config = dict(
    intermediate_size=704,
    norm='rmsnorm',
    positions='rope',
    qk_norm=True,
    attn_scale=0.143,
    parallel_block=False,
    init='uniform',
    init_std_qkv=0.0811,
    init_std_down=0.0,
    lr_mult_o=1.54,
    lr_head=0.00692,
    max_seq_len=256,
    max_steps=5300,
    dataset='wikipedia_en',
)
Each number is 500 + 25 x the weight over its row's rms, rounded and kept within 0 to 999. Layers, rows and columns count from 0. Numbers have three digits each. The size before them is the row's rms in percent of the matrix's.

# up: layer 9 MLP up, 704x256, rms 0.0984, rows 365-399, columns 128-255
# down: layer 9 MLP down (transposed), 704x256, rms 0.0797, rows 365-399, columns 128-255
# gate: layer 9 MLP gate, 704x256, rms 0.0942, rows 366-400, columns 128-255
up365 097:484464478489491474473487519514465510465504503462515523479550528538515479516491483480489534473521523505486508495515538462502526494482498554502503514509500483512472494519508533473487461466494515484538499469502447507473505502501473490504478504509512519498501529523464531479522511509505474482513542421485528507520485485555506502483474492501460480500488487519549448507508490553451464485491
down365 097:506525529511512501512483528493510489465467511469504536502508536494511493486502501505485508497485489494506511520538482540501517482507511485443504570523539507500523496529500490492515526486480469517465421508489517483493494478517509469508514512448450502531474513476517524529495472451494496499495483488510501507488475528465477492510491525463474467482537519452473537463474533512456529486529
gate366 099:540475517484520510522459510478476458521477498514489502495505511487493478478558485500505484502453525484511494481499518484490479501484500495528478496527503524479510494504491489504507527491508496462456513549451533493446455451447539518513485508491524489509456544520482540464494478496478507457468499491492535495513452501522481487470473486547514497517532474452444485501538502490545475543516
up366 107:499493517542561501522513548481513526470455494465495490510494525499485486481479502485495505458457510448460476484503456474512510495502467490495521510463455487466541518494487500496476504498477453451482490517533509501516514494473486498459502523518478502478503486534484476495509503492499492492508469479530527501527495478501515479444511469492536485506544510454521480548502495515536520512511
down366 110:540528476513500452487524534526475547514494493526524504500484506510512469524529450521558481492518489496482469500502472495549467528509522503482539521506494571479472533514549516400504506508512494518464512473506510523505499485508545490527490527549503508533483463470479473512490497532508466508515501490481483460484503546513479476502516505463526529507498493472466474504498551484525471511490
gate367 100:488479532502498471504460491501513468527483468508512477503496483472516482498519490558500504490465526544513477468513464501496545516470490479489527523496507515484524519474485495493511485492461489466457519503497506525473484518505475483468478517529498512487461477487524552493468476526512517517466480533498550477486500513538493491481451506512496489484510499453469552443457474476476466515497
up367 104:518521514505520487479478523541506530433512470510496478494514523531527493486542522470445504530461450526487505553497519504495505530486457468487507516500469490522472464520538514531522487544501500436524510508507447526486480538478467496492477512498525528476497477492559510506504508518541571460517518505511478484530534485500499502495514460507460512508497486482519496498468520502508478467493
down367 107:475447522482516512514473466475526489507511513527501511503493545519473540511532491532511499506478564471501509481512507535536531490513491514513502503508543502429478481479517497491503506478522526496434514464497498507518496467508543501483482468488475475477493452489464509500504467493462483510474469508522506521516492503451475485480478499472534509483493543508508523466503529523522512490500
gate368 100:461484462471517520477494517495460476527478496447504461539529501509525460528493500507489495493444508479535451445452538494496511519502531471475490527522493489476534498522484453471533541541480540501492464543529511488454461508505481523498529557481497480511490478481487535530485476501522495456548469472483516526472511498527509483492507479515487491479510529511480499509506489488498509528485
up368 098:488510496519507434524508543475494508528506532471452454508505498533477473490476472502538517511481503504552500496539545522443537470526488450490518527520474512517500485519527469500501467522532517517474492496495483476525480504544514516497499540530463509544529493466471548514488507512559518500491507522476524525518482498501492483525518514478488551503497444499474539498504461527520543488532
down368 099:514528496527487513480429535502512496483516481513533481519486495498480504532525505475501509516475479490475518495495492501477454505483557514491541519466505479511481530474516472434518539500490505487497475492503499498505450491444479460476524480482565512491497477522438507494508517498492470479511528539517520468470498466531471454422504475585498510499510508531486514520525504504480486495483
gate369 100:477524504484505503488509485493501498559468460476534512497527521520526460536474486526465462504473518496541474484480483502504509440473517490510495501487540538482513507522511485553492491498480497551444532474560522511493460532492529473476487481450515510473493466508485486514470529523561491504494507492503511503524486518537518500522523501530548517543471508508500486502487473500493548486507
up369 099:506505490499477478509478470448461481503513458507510515452549519508482529494511493513498495537493504503508533465484519489482484498495500500522487584534535543515505443510472508506478496510486449529503488526546489527456472482522452508498517494567463505500482519521499472507480522544519475528520474526448467487473520491507477487511492468520516487455491516510508531522468473503458536480475
down369 100:457494486537458492514541489517492501530511502501459471501518526517524491518477486504520491521494496535528532500500526537528485510510493516506496500530490481466480507481485498502495458506517527497572498512498447514468493495548493501503482430489529490510490522544520496506487492544465550483473458417536488541509540511471456497491470503510500521520525479503468514523518523448513491535536
gate370 100:468506478565509518515512448488509525492517509502505522489523462523481461447481479477493504517493498486476502502501489482512484459437482522459439516502486514480522455529487460495525520442507497536487521536524458484459502507489437470471514519523497452467466480489528497465480517451476505522523501480490507480493497461511474484526461485510528511537490477526500502501493507489440497501469
up370 102:470566500481525520503505474511465507462502504497515512492477518463503520498490504513488498478470500500513470521512544506538506495526504474519462491522500533451476522533503508526542517519491512491477551459518492492475486470481500534493509532525503483536471509513491513539474487477526466537508519496508466501553546481505491498468462476520496525531519458550502533456519450489528489499523
down370 103:525518481515494455544483495491500487498519520482520546529495513484530492544502476516483516503524456516517523449509529484464501478516479490503472496469474517506445571488549506515476472467547434516468489490484483500496508485471536489534478470483479548495512494513461488491516489556506460489510490493475522480501501518483512547540470459450501517503470466500499488557506458486506462512516
gate371 098:495486524488508521501520493492524511504481538485473520516526477494510448487491558562503483502520492459504543488463467480537469542491543501511485466478495534480473513507504478540500470460507554506467472502484508528522477507531486511481493498478532459490494514497470507515488462459507489519526534472465501499522501523544493516528494515504519530495509528501544490510468509499461506527524
up371 104:503524496518516482509534509533528504491520437496506516551561475476552501516434498527510508508496443484488485493513567486482531462522483542496512520447491473475503518496515525487532523483478512513491508487510487505490517499513491483511473523475485485496525468523499485515572489527503532493474523469476463517507476480475507476551519487506486487525464543481539496495499498553507517469521
down371 103:494516466462483526478483536481504527537515495471473507482486516503470494502513492487527526479522509481483486492532501509547480451459503479484493532538475503474499513498451488494497544518512464487518508505491497472508476441536508507485508534466482489510462481528452534464452504539504490484477511554470506529505502476498484492508529494509534460556537478524487526516503491498506528507500
gate372 096:481525490508470484512531522520510510485499475531487463517499483514476481539504511502449490510519499528548440458490487510477550456451530540485511508542507506466463533469454487531539485469518486493552500490451497477513527508483499481522480501555477494511476507485495543488498441502493551545503482497553484543494522503506517504475489531475475554451535483490473499544532500510511480537527
up372 094:528523514485510500510520509545470480537493494471486457484522524499458507495490479534501485434472491524540490543483484539483493466465463506502494462491523508460429525477476471460475520516484532486488488526479489512473494538523452515485473531517516483518486508500494454483472499498493469502520502519514493509500498487514497473492504453496524525531487471519445522498514515495472466536510
down372 097:497519523521503467462507467507511520547462473483453463525492499454493496464448529490511488483480521514543511522490497502513500505551528507498487469493463515474537479487551527530507512447508478524547527505476490500506510501494533512545507475447505499509485435484506519520532534515531462542482483519494498525487517454513458527541505523524542476525497505491491531509507454502484501448519
gate373 102:492532510553534495526508520500486508519467513534513416475540507494512490456493539476518496491498484497487519498502512488514486541485486495466457534484502517507507488504487464530467493479463546495490501525485455487482494483548499495513502437508534513467524543460489475515482446539505490447557495512507503499463517542516520512479474526551546496504513489469481504527496501527489541503529
up373 099:494514550538500539512551516523533497488488521494518539515484487477507496485498529473513502500485471453494528550484526522535527500514467513532551517490510504505463514474494476523475494444490530532451519492522495509548496536489448474537474477466557433458519509502500495480502523466514497515450538516481486531512524504512500501525489473522522474541493495476510462513512442482509496526499
down373 103:479536470484472499458498494504514484496514489472492489496522470511492515478489497485478491513566506552553525487485466485488507508530480520487490476482551536492510457540523517561504508486504489536552499475473481486511445488472514470463500529512519496506476503510544492486513505528517472540484497523460432469470493434488489459489489474485527518527519512524515539479509485498537476486503
gate374 101:469504536501448505483455492481497510499469492481511514515495515508507525477517488520454530474433545510507485470513542445453457508475478501507492509535472458496517505496492525531530532514481514456513504476510498485517482454513482490511477489485489522477494480467538514514487485479509464500506530494472529515526537505495508507493515533534508548488552507472458498510474492488499509520450
up374 100:516500509523519563490500478489524471559485483463471494505477496510537507494543513493511521498495490523498517531513479495519432466515499483487472487521494529481488503477497465525447502497478479467438510533521492533522486490486519531499474492520497500516500521455516494531511508514473459489542518503523470509493531509500492503554487476524465494504523465493475504485480434455524477477535
down374 097:514501503507521511541505439536505459484505509514470511496508418509523481533477470494478487528487502516584482486445528484508486473528490495532518505467481521487492506483534508547468492491498476511492482477490480484505491507489515485532483504466511488501496471507483471501527503488512475541465502454469517471516526485481492515425521440467508472514484467536525475509488520482476505491480
gate375 102:516518482512501482517536512525519488504471482507464492465535495531489524507501519504549518497471479500538507475470498463465509481520496478494461481497529487489512539438497477497546487476492495480508460509492545491531500496529473508496531541513530556481458478526526457499499464501513469497554518527505547536501492522484473506529486513498529474492507523506463507506483510518498466531558
up375 103:493489525507514496508588456517527530531503508514489488497542513525466467562510538466543508551480520514527487503529482525532501503524476506468463516503503509503554515489454494490523490515499504479475478520472516500509501553467497501512516520492511475506528540494467463451448487496539461524474474483474457527525479473548516545499483512522509499492535507507486499494482519487488534455519
down375 103:487505507488508459507495487489460507458485483497516510520468531523488518479511514507547528544551431490501538486489533502497499500505533509485505537511557521540509527509501483532478477481549470508451493502443474520545507518498502488513493500501507504481481479485520491497512478537499470489468469498499478519494479527467484538514494514494506511537526469455484532490479509501492483485507
gate376 104:484495520487480544485496490457512496533498467577512515550544468514504543523474484540535524528480500501471444489488513488509507511499529525456501501505533493467499513522528481482529511478470489445501483475511487485490455463512493510484523439509532507473502505508507522514532515463486495507479532515523503504460507492502542457513497534526466501503514475494496478499471479471474530533518
up376 104:540475498501470549513481512531529504488520505499554495537514459483510465455523500444494520525534511510508482542490529517541493507508533480530474528511463477508513480463511515522523502471507497454501561480490485505516515518510504517482489486499512504485499550503498500515511530478473484493473543495477451489493525493503454495511478528483491481510551535514498512468484519484478461481489
down376 105:477481497474515483524496477522524469478509492487525497500504479464514533551470480447492490476470490484511509451487492515469556481492464518531477507501501500544486475526537489493476508547492499507561466529512514471497480530490514444531473531484515486529493509550537509505500485495496486540524500492486501529462505466493546524506504503503469518501483476491481465491499512516501511520539
gate377 100:482521496484482470509488482568510482509483494528483481515501528509506489449526525496490489475535495476475492443507473512532493502447540497502467516505494511458490518533485489495510452492529546527514433511525502487486500527492498520529528480522525465491485512453513477521501454520513513493522477470519520469536483505489453488501508494509488533541490492509485482498474471518533518466537
up377 101:503513462501482498505514530489506465513469470498504517481506481472500506467510527506520554447522488489529572521511547487481519500515533535531442520502468488524473462553514506441473489538512511518494525530484496511507519481534470520489484477475483503482542495558479492482505509498528491484513487493499446484502542554487486483513496497496501482461509529472519447524515488491460537441500
down377 103:537558504497511452500496462498469524513499471463520467527477513498487503508493507502486486482533480497467507520486483527483544513508528468501525472511518498485466487488523520510481547481500501524520471507473512467482493522537511510436472503499488482511505497518508458467515521468509452492533475530484507480511507476510521442520563512536501536511485474537481522468508505495504518535473
gate378 099:489535510454488537504504489497489511528453474513495548447486518510473487508501543492511500534495448484544496503469509513498544505525531485474504518514462518517515536516505467490503555468511454540492508461513497450487526486533465511481481480493517474505532427472542485533453486511475476482472488505472522492435524509485466515484525540522484516519452531462492530488507498534485521505511
up378 100:523541506431540502436501478458492507541491493508515504474533478481499490510508538507506542479514505482509538501494538524456501521511522492502469469465497495496504526490474474517502466503474507464510510514462530528497507525559570478559509528533512433498502451483501482510520505512473530451499479521539519508490485493505485463494473568472508486519517491492537482474504493519510523489472
down378 104:488537514479458518520491470538527447457543481491537494489470525542521511547469495497519491510499471527493495490554511522468523511483563492513488534519459518500473522479523501435486516483518443501468503475517494468490548447494515496486514519515510500477503471489449496554520465495473467500470479477466421499488472471528514522494464502473501496528497502494470501525503473480488489499490
gate379 100:461480487475489516517506488468493467494489489490510509479462454520467476458521521521436511505504523486498496523466474550492540502477488494524460499541438525509506485500473481509509527471464481479543521487440514458502537476539493506524487472479517551479528515526509537487489480549492515507506508498520502523492520509545511450512498505515511482449539494505509554480499523468518472513463
up379 097:503529538534482521490503481541486494526488479499500485503509510489468514490524522545534477482519528514522464482509552498493502478557565481523474524513449542480503500469475481515504472503487493488460468552472511485504507510507554492561502471520474499488490515511507503502494479510508471506503480512481509515478494501524509480494474552474455488507524518478524452547497513491505482491503
down379 095:472509501494504480538500521514507529499476500499472482492524484486490505488530502598487515475492487509525485440485497489507494508494462520517508472499481497525514505504502515525532506475455487514402504520529520466510474447500535483496473467468515504485490471519518508527552500535462480533505541544550498513485532491484529499487458531466497491509519482487499502527479495521462510495509
gate380 097:485507523523507486496523466504508505489511512502497490482488486519489489475530472468478474541517484500494451518504539517500484485494494496534478456493515499494515529501481483533509502472520492520533541474497515494511572428541532482503495513466486494504489479521526479458468512509495487472542496478548493516537484516540499516537486498527524501522527522450510446550463502528482447472482
up380 096:514506492466474499481473479517533509478488498460499528537472420489523496509481447516505552524546516512571504500482481475478501549510486524549496495454512481509465519458521496529501515480520506512514500437490509470528486463544465509528499522491523527538517472570521440503477487507513473537529520482479497517511517488487463501452528499506520519517517539485483497500500525519498494446485
down380 095:512484507505480493544495528463514513490512469467542488454513504510466475478483541480460482474509493491480488511509522517518521502505536471507496550521499537521460463494480501490491493517491508489598495510494483485493526558506521489506503484547489510517489473445465518492531496486511493492512532509489497465514485524511512513506544509532439504505465505482537531510532506477448503467516
gate381 100:482504501489507497546522492535504487482476497528485456545503501521504505524518522550504496496492502561503466520471483485452546510486550495516491475493482517477534513515460556493488543481494510477519472513502439521479530515492501523525506472459514513492503516480544520504508518508517496494522510517491515484465502498497487505441458522493540546459484452474488488511511542474519488479517
up381 106:450532509474512479481487519504540480500490481486496512481492502507539497493543496506478497491515461497490496493485571554473501515487501524474515505526516516511506502485479490516504476477503482465493496491497520508502453541449498493478505526492487538515502489578477492518536534525512499501518502469518539484475482548507492507460526512493450471507493511478499456505467487526499557449485
down381 102:522472466506503489513510511459447498489514500495500478510497473501519544507486479573472482540486497505488466467488516502488552488523488495554505515487514484500458496504474508442489556513508505490400500537510498487519485519538489508492494537503497528502483515509492473557489487501487479519535499471487545519525492491508526513517511519503560525479463494524503484507518494483512475473521
gate382 108:523513492504452472487502513463544501523509472528506492532584471535553515474512487512455532510470513497498485475497529468518540511478486479468497548498501489507501448477500526479504454481524490484510533534520493452524477481488479460456507529444498510504534517508520479485494461488499485506478496531456546507524535553502510511521471507487456481464487535472478514504466500508479502485494
up382 108:491537531528495523483494535489500484491474475490544487496507489467530520500529528516497459519485525507491537506548502504440478519497464501511562497491486512442481511480509489510453503464489466530493491486472497525500495484475478519489463459537455551514478536531533500499499503487499519502461516501458504509529472554481476501473498529495517491541505518517494457486468535513530502515535
down382 109:515532497518547478524495485450508498489529537504444463493490532537482510507505507558502488481512538527468481466524498509493515447505488493507479496476502540494557461526499499461521523532495557513490501492503491527428545535502493507496495500456495490580567519498496490517473518506554463524519481488504502497501551499539489502536534514491506538523529497504507493528511511464505496530482
gate383 095:508516473501474521484480534497459495463500501504488515496518526503469459506496474519504510483516508463509526470489481507498531449491489530471525489532516521510492501507428507507512510511480485531492522517497474495510494463530540475485542543497519543506493515504501517460474530502543486472519497507495482519453511477522469484458499499492542589521523530507497511475517539498474499541489
up383 090:527474504427477514496493485554520528493476481512503521491521521453480511502486455470555528509529520467536477513495504513494491457452524517520506522516454513532519509513499499491455448474524504518505495535514512473510484524489525518530504500469470568492502481517482510479502444506478524525502516463502512493500523506491516462467527471499476517535462531492504459509485526523518485464506
down383 094:520507489481485520475513476535492509553472486473479500515477513504498516526513494458515471550535498490507554480487552497505501474517490490470453510473488475526429527467467502514535445460486490481521516444502495494505492534508521513474516512474544510491470516531473481512493549503497506518499506515498517460533457505521496544495523520540515466505499480525484543535480505496538494513517
gate384 097:507485515504484513484480514465505460485496490504492522499502478527524520463473521519459506490479508491513550486510491516459505495548449543521507524480442490502497478538491475483476479470534498479504466507502465530498519500471494466469497487514493545525488495495548476472456520489557502506512500472477512474497505499466442469502456480558539529518537505503515492474497499524529489535517
up384 101:503460530536492527495523507489507514493508524497469511538502487537491501503476460508541513547512476512480483492502534478532487477500490486480506527477482494520522487496491507531512489462523452496497520514514501451522505491530485511543507439482497479499495463473500500535489496511534531467502458526500486499480507539509499464482491544522495506476496509531510496469557447478523500495528
down384 101:532524504501496460489530515489481514517504489548533486489555453525530468527514526500521499492509517516501522488450487501501512500477491539459505486517439526484511556493501483511551543514544500510411443474520482516523524504503521482480521494520527530511529456496478506500506469486500510505503478518516477503475482506495496488495487517504519508530521503502489448486524519484476514503527
gate385 102:484474518470476454556526537494445507512488465527531489456519480467503499512516492518456523509506516553502518439476500509529486490501533498525450521538513511461480492516500515524557481452526505467490483519521487496466476552514506503508536501542477522484485510499460467490515517534461485486491504504529522508504509565494519486523504479515535470515460498492550506489483490501521534476467
up385 103:535529516529507500476525532513511541481530513472462515492495503466504466546504463533502488533540458483479484501537481519513510562466494475459509505489501541522496496482522541497501463519527581493556503489504507495509518507507493521479496517466500508546516493498510536492528516509498479497472522491518496535533477512493490500524460535477495477454475493520493499494496476473474481519526
down385 098:500506488542533471508466506462467462492501489522507487527503488498508472471537543520510495510513524504536454507447501531508442500465465527491484484497481519481555506517471481501505488498529497463496492520491511501489541492480517538517527523498490498486512475468514578517493492470517476526457515495525500456508510455537522511498506500517514489485530499478512464531477535556507528503471
gate386 099:504521534498534473537492472488507471474475482524470469510491446517533507498474455536474473483508492540547489514483509477508517507491486468496493521544507527526482510486531483532445441490472558520481520514505490540475533482457458510518494517482475525476510499504539501503469476542552513469501500477489489499507522471524503546500492546467498462495532475465511518469475510459506512500518
up386 101:483462500519461518506507468510506472478498478543504503499496523461530504505527485472524541506422506453461466491475483560504539466511495503527496449535488493486527519529492489472543524530528524481510454463499509510503512501517492473499477501524465492517535459482490536467486510484463509477494528497542483457507529532524471487517483515519467511508461504477492517479522427486476528478536
down386 098:477562494503481523469514492517499457504506508476477533502458531530504474538475487512519536537512513481471482477501507518524516467468474505507478570537497441455525538514537454529452486515509519512464536529502459486474502445529542465478486503468500449486516499489515526486491467535534512526466496491532523488474491494490499508515516497496485443478470525494497475460496530479535472511490
gate387 100:522517517514522524467495422508457496497481505477481492463529557499478511494502547495524508529488508523503498536528469446473532511471521500495498527481503515492488515501474501521510524444514475471468519530516496480462509495472499532500481535523515492435482475472522523522449465496479499481469503511498495508508480502494508491519519521508520524506454505495506490519485473452523470510525
up387 098:561517501513481476486446469518493520507476545490543523513517502497509504461536517540522470525494509505487456511467500507526521517508498481515461502480516499502487478510530514477531506478478515485496534468503466485512450512552485492486506499485463498509538417508535496488492503550474510511512527505519463501527519471522538500536498492535528468504512500480513521568477514496491480525484
down387 096:445513499516519500506543456474465518516494475478506480490486456503497493493530523487475498472534478511538502500532515492486477523561489517493583550503497499496517494492471477476504499552478493498472539511510520489530488510494456483495514488490540514521513502467468518498462502482467533536464521467546520496490499471460536529509485457491529482526543501502479530470514532488485477520511
gate388 098:460498510505477562525540484481491477478491530471480520505514498497496505518518541534522480478537506508489507513471480505535511521540516467501498516492501510499481480499520494503514467530569476506524493482493475446473550490527493497494455502480458501485498486505495467496510515487546509465475503467537471504486482472535488485525510517525471522473538497491520447534481510422462484548475
up388 100:515476501507483487494516506496470491445520492484521494476507518486520462485497463534525539503481505515516550514478502487520505534491525447472481506505533470500568474504476499475460518488546539525474507529493486503546543488500477471477457510501511499499508499479490519528463474467548515517495517527493474504522526465514484486518494533494494544503511550478497525525479452478465510472489
down388 103:497489492465537516537535569494463495537523476483541530501504483489494509533512503471499472464523502457448509483466485528489516485536520496495543502455489544510483476470548468521531501495483512487466489501528447505491507498494503481527520463529509558496501495542505485470508487491491441455482543505479478477501486492529515523551508532498506464507520473511509508527516499513478467493510
gate389 101:507502497485492484475550444492503503488475492485451545519546509512474489536524486509509504578451515535478498476506511532528542514442524531469528520494503518520540476505519470483550508521512477483546509478524503463460495445500485526487508528495498512512484464476487498492484462469501482523497487552535487511502517557472491479492458508519503557467503494513449484479529503482472478500491
up389 099:528489489524452489466514500506497480547475535513535506466528507467459499523485519506503525523510484533542435535487510502533485489484523481473441526511483495455480484472476518508532503470478503469510480479469477563494485507502534458458501468498497527511520537498507552510489468477498489479436514534500529491468537514518507513543534482516505485489497474488482492515499487474494510543482
down389 097:504500523488499468501486447489485483512511532541521466512520503509526509506488430518509507492471502503459480448470565541532495500499502539492470493464501511517492468491476500470487505559494441487586488502523526441498515521509453483478456452506497554507519515494515472461495466503469515489500512493512518480469488472551501480551514513455530475521503518540528513509485465476516485505518
gate390 096:461487511537493438506498506488521503523482493534540540483492485546495468478507471536527481508484534510482498511537528492493489497504507530496465556506498512528500491486502513503483521500499508482476532525528480458529532497542481495449481556468523485489486455521494530477475478447471550488502516483548489469475509467514446529510492489505514520534493500492517467514493508494480463502490
up390 096:528526489491464487454471501515500525462481467534510511441517487483505482496494519511486492524538526464483481496499501501523492496527492476517527465478460492478472497525510478517480463481513544453498484455565497471518514507514491446527476536477510513555493476510509526489484503522499496476466493471521512531467490509491471508522546451463463482514554468535520500513479512477473496493492
down390 098:484475513487489536512475498465446489506519470494460466523489463524536538488477502516506498525502475530520466506481448514490498508505550494511509476515472482501506474524486505495502490495518501515539531523479497509472519525468463478457505525516508483514500457486457481536491521463514515500530514509477477496495513517522522508499528461528485539499496520525501516462525483481501512557472
gate391 101:448527509510514528507537516501538514495481482520510457469520501515477505560479487527453517502473492428475468485482524531508539503433520494478476505544517492493512543513498465522512510503481528494517482503505446493443505504433507517468521511492537517466512499555525474507485511493506498500469477524497479519480492556469555473482491506486504479534501491471509515497503503508476490524492
up391 100:472483462525492547520507467495506524482513495498497460459469467489471441495486535494509464497506509500460496487553489452495478511491490487501516482477509467523477490479458532483491491511533444540471496526526479502497441521506495534526458521493507526492528501478524502469539521483510482498498485512499511454503481506506494462535504507526505495481486486495513467530530523505450523502490
down391 102:478519494520538479458533505512492518491502501531501491494522468507527566483504494502483500505466528489482470519503489520525497512468505526558479495442508526539519466492481445500515477506493505442499503490511490476490513501517512519535485536485556469522540479498493467487470481513467506471523516527517459481487498504532498508498466537461520555514492451479508503512472470557542519512488
gate392 101:474455508503493501458534487501495513444505494502532543539536527503442485512495474500464469480427510485466498467536530522539512542505496490516512507533481491522494496474489496489529501531517492535475476492480481497536500483487504519461525540508515488497525501519509517462523482493509496495517520496475464514522450518465469494463452535471476494535501499461502519474500501498485468520492
up392 099:530521517477468480499514483504537480457452505498524513548514507498495514484465472501532504495508501526478445518459462450497495529528511512512518512512524506552482480508523488531520521522524547515517537574490520533514507517463493497512482508537500499487470477491515507480499520494467515516462543517476525465536483511471482489495501467514482531508513543508477522496469472483554513454478
down392 099:488471517447531586525514538458511524532501515480491507506527518551521522504560506519466529513486515495487485470565503514517474512490518497475482449485502504539504498488514507497460523497504504505458523483488475489464516493531475453478503503460526470520495528511454536479482506482521481549531502508474497492522495470508485513491522505513478502546518538491504507493501529480500527494476
gate393 100:536473512529531528520503504498515495482510514504505497522490514518531517470486516519526508520483504505551529487472474501483513493526503498529490498541550515510543469529493469495467501491489509466495492471536480489492497502519539502487561525515535514516514506517503516490442509508505473442532466553481526455504550484490445489513503529488501543497515485486455497518441463487505532534472
up393 099:527524492463536476492478538472512463466543499486529508485505546513478445468516520478506486510515537487485536437443524451545488536524449484524531473533460501507473479513479475487535527476470517471467531527525496521540495469512480496535482459478502493485447475545454495525509531492476507476479537523507467507508496536499516492525465510480531495528549500514507521453507489512486526501490
down393 101:468493507504506500523512447500501505525482519524513495527507505510461489523519462490535470482501509511489466500509449495470526517522497500458482510495545561488516484516512461538464537511466514513441497473522484497485505527489542485478488479498477579517508531478473520541485493496494517497510464485477575529494465471466503566505491458485545501514472463507498472499509519531486512532553
gate394 100:457483461517567536497522546497505501493515495498507514465510522509509545505569484496529487504495525510478482507469500498525494521480528493516526504482501526513504506454552509517484517485542466470468486527491507518505476484455497498536496543448510504486465513476511526506458464473497485506508528524487483527500445475481464476546451497506534530492479507443515473525521492450469518536502
up394 103:525481489498493507497518502508492538478521508519462487509461473542498551482495473462524450490466507501482520529500536491524474518527509529476532524479482495489462516500527548450490512527528478542505508486517535509512499498476501522522516484481506480503506489489484528473474537513499492503441465479515459465458522529502459520534458505505502483468481478487491491518480471467499518530483
down394 099:538534504510506500521514543550505515509428510503468477483510451491492507488480481538503523488515500513475492468514487482563534473458526509496512454485492470483501519490485474525517514492491488488545485529513488476503477528445470490478522500527489526480546519508567505524490482477457508460497498511499498541498502523486493466503497516502463496460475467499492496516465488456535474495530
gate395 098:533527527489479522561498500533531491484514453492510530513518501479494478516499519495521502481474484491467491463473491507529501468430451491467539505503497481477517481506472492478502506487484516504498487510538438517503479454545487530508472466467464515480446474514526523531475500482486487461477507487466464513508492531488529502523482511520491503497509493499473452474510491498511449507527
up395 101:470534492478508492509476534532523469463551500524482501492504521496489558522514503457469524529546472516504517525526488543493446506497513476530512493486464495465543501523487501515478486528513509579523477497542517480465538464517522541492484527457489465530492465478481526509515506522503523483487490503529513453487489496477514458496527498516461568516498510507469472496482532494458515491482
down395 100:473481503525496507476502554445495515507520529532485453476494531474516480483459497475476512519526500458539533528522525485495500499522521500494500477500485455477483518469529455493493553501479534489499521478517518475565471472482530521461508476505498527491510530523530487495474520511489551442519478503554532511500519469499502513498517533511482508475498494522543489525501499493479523476481
gate396 100:467508489496494479520514539509501493531524490559499521471493458471474480506488491481508534473514467512535521483515460517509503469482467542509441554527512486457473471497494475470504507493518456520516496488545466489513499511489473471494483541472497530527495493483459542505459470466483499556547474485482533509473458523499534483471495468492508515497495527516504464478512506526497475471444
up396 099:518494489542510486511496509504469471509452489474534531487475473484494521509490509494503489545508514447465542463479509481516479548515518482502476481505496527500506454505500510513530502510501469510480512490545507512497527534506494505467459495487528470517522483513436502516495542484531445513520518505510530509513482551516530492487481535526520520520492502504508461478517446517478536539502
down396 102:501513483502514508520538531492467508452485470465506470491494524517456528521504528494519492484517517499516512473515461535500544524471508497476523500520517490484498518485494517492515462501454496422446454466505523499507496488509514479505499521509507518532477474480466471482499490441478497482458491468542490456537532533506513518513542497506526498480486486486502563529517455506480509506503
gate397 100:506467505486493478478503466532468549480509500516526535473529498554501494522494510505462503487461480492516471507509468476483493508506529537509420490413507508446516493520502491528504513487514559477493463500529507490463517482501530517484477493485460502473534489532524520507505485503505462473501536509513484480528524487528510484500527504555513483475472489469519507471530471515470498485498
up397 101:541502514475508536547562507518499491488476495534525553467461480466473500518484472481516505501468523478522511499522520487534455479487559520501455483489503478465462495518502468515490507473488484510510498509514463496478512516437490499496455465530516462499472503497480479451492496514494486498521472539479536489490513503530526495515479529504498527525529471567491483427518534490513513494474
down397 101:497467523511515554494470451510495512515514538495446468492523528570500499533498525497514505474505464462553479477524498502494484486501502534498513485476489475471523455461520546493506500468536530500476495530521481468508466511496517557519517526522510489482505531513517521463477497530468541524510499444486533511497503503496482469507522481487458545536458495497466483529524475546461456488526
gate398 100:487548537476487504543499515476486533521510485513472513483490489516464507518483493496481496514464537495506484515488510444503470533523581495498507553490519519438494501499491468492529506490540528515505519542518536462490483472472530518517515507467480511487487486509529502521461532498525526495520504496538496464463472525476562483512520508488486524508557494515500519471542496467504489498459
up398 105:469473478516477434508545480476499523489538490481541486482485528504518498503481478454492459491484504509489518516508504505532495463441474534466485512503527493486490531485445453523526515505506481434525482497492514499515562483503494448482472509516497464488479515444486536516480487449513475532531484505530479516457470525480507495504495495483510472472510478489495525525539470468484491539510
down398 104:545479511520510509471498499458491524472488512496485483512498511478490504486455519504457487550502503475471489539483527504483486538485492511500519505480524514516475503492486540434482509481493551507503457472453496537455537522494469503526521473491529433531500479546524504475512526510531492473500497496477519461496475471508483496471508533514511447486500497463515518528483503516487507429479
gate399 103:498511474495520480516491512490530500513511517524547517536486495507494478499564510489503461542489534536514496494518495501567497507519495527487464509520489511500522538479507529535527511489527479536513467540462480471530527474494494458500472515466501489494518551465519515470536553504516538518462492512517504493531503510514459486510501493532516533457506505521499529524526527493467493503547
up399 101:480506506533501481485483442499530515499497489515518487522530520481507534520493497526460544522515492544553473500468533495468485502519529519512491500491495549499486483478537514487494454518453459457479529512489526545485495456511444468558486514508469533498518477508482518462518515535505535535478471514514518499494500487493468499517498468491506541516525487487492506495518488531484505512486
down399 100:466475486508516484507505508542503480503497509467493488487476506533517504500472520481478530485515508514542487493499557528467515516538532482516508467481456528522498509480485494518484497483462506555544499552520551472517481539498493516509582457505501483506496530535534494524521495479515481504486566499493495518519531464529551468468487483507493490472479500513519471551507502458513508498478
gate400 094:452507518536520522509553477499497533522527510525501502449492528551515489540470503510468504515504541496449476497524470475515482463520488487503469508483488472489465484479476526524514502462503514489518492491500472478485496517486505530501517482479556478490505539536517498452487487524459472516478521491502541533528507516508497545476477489493502480485533518499516498529551513524448525483534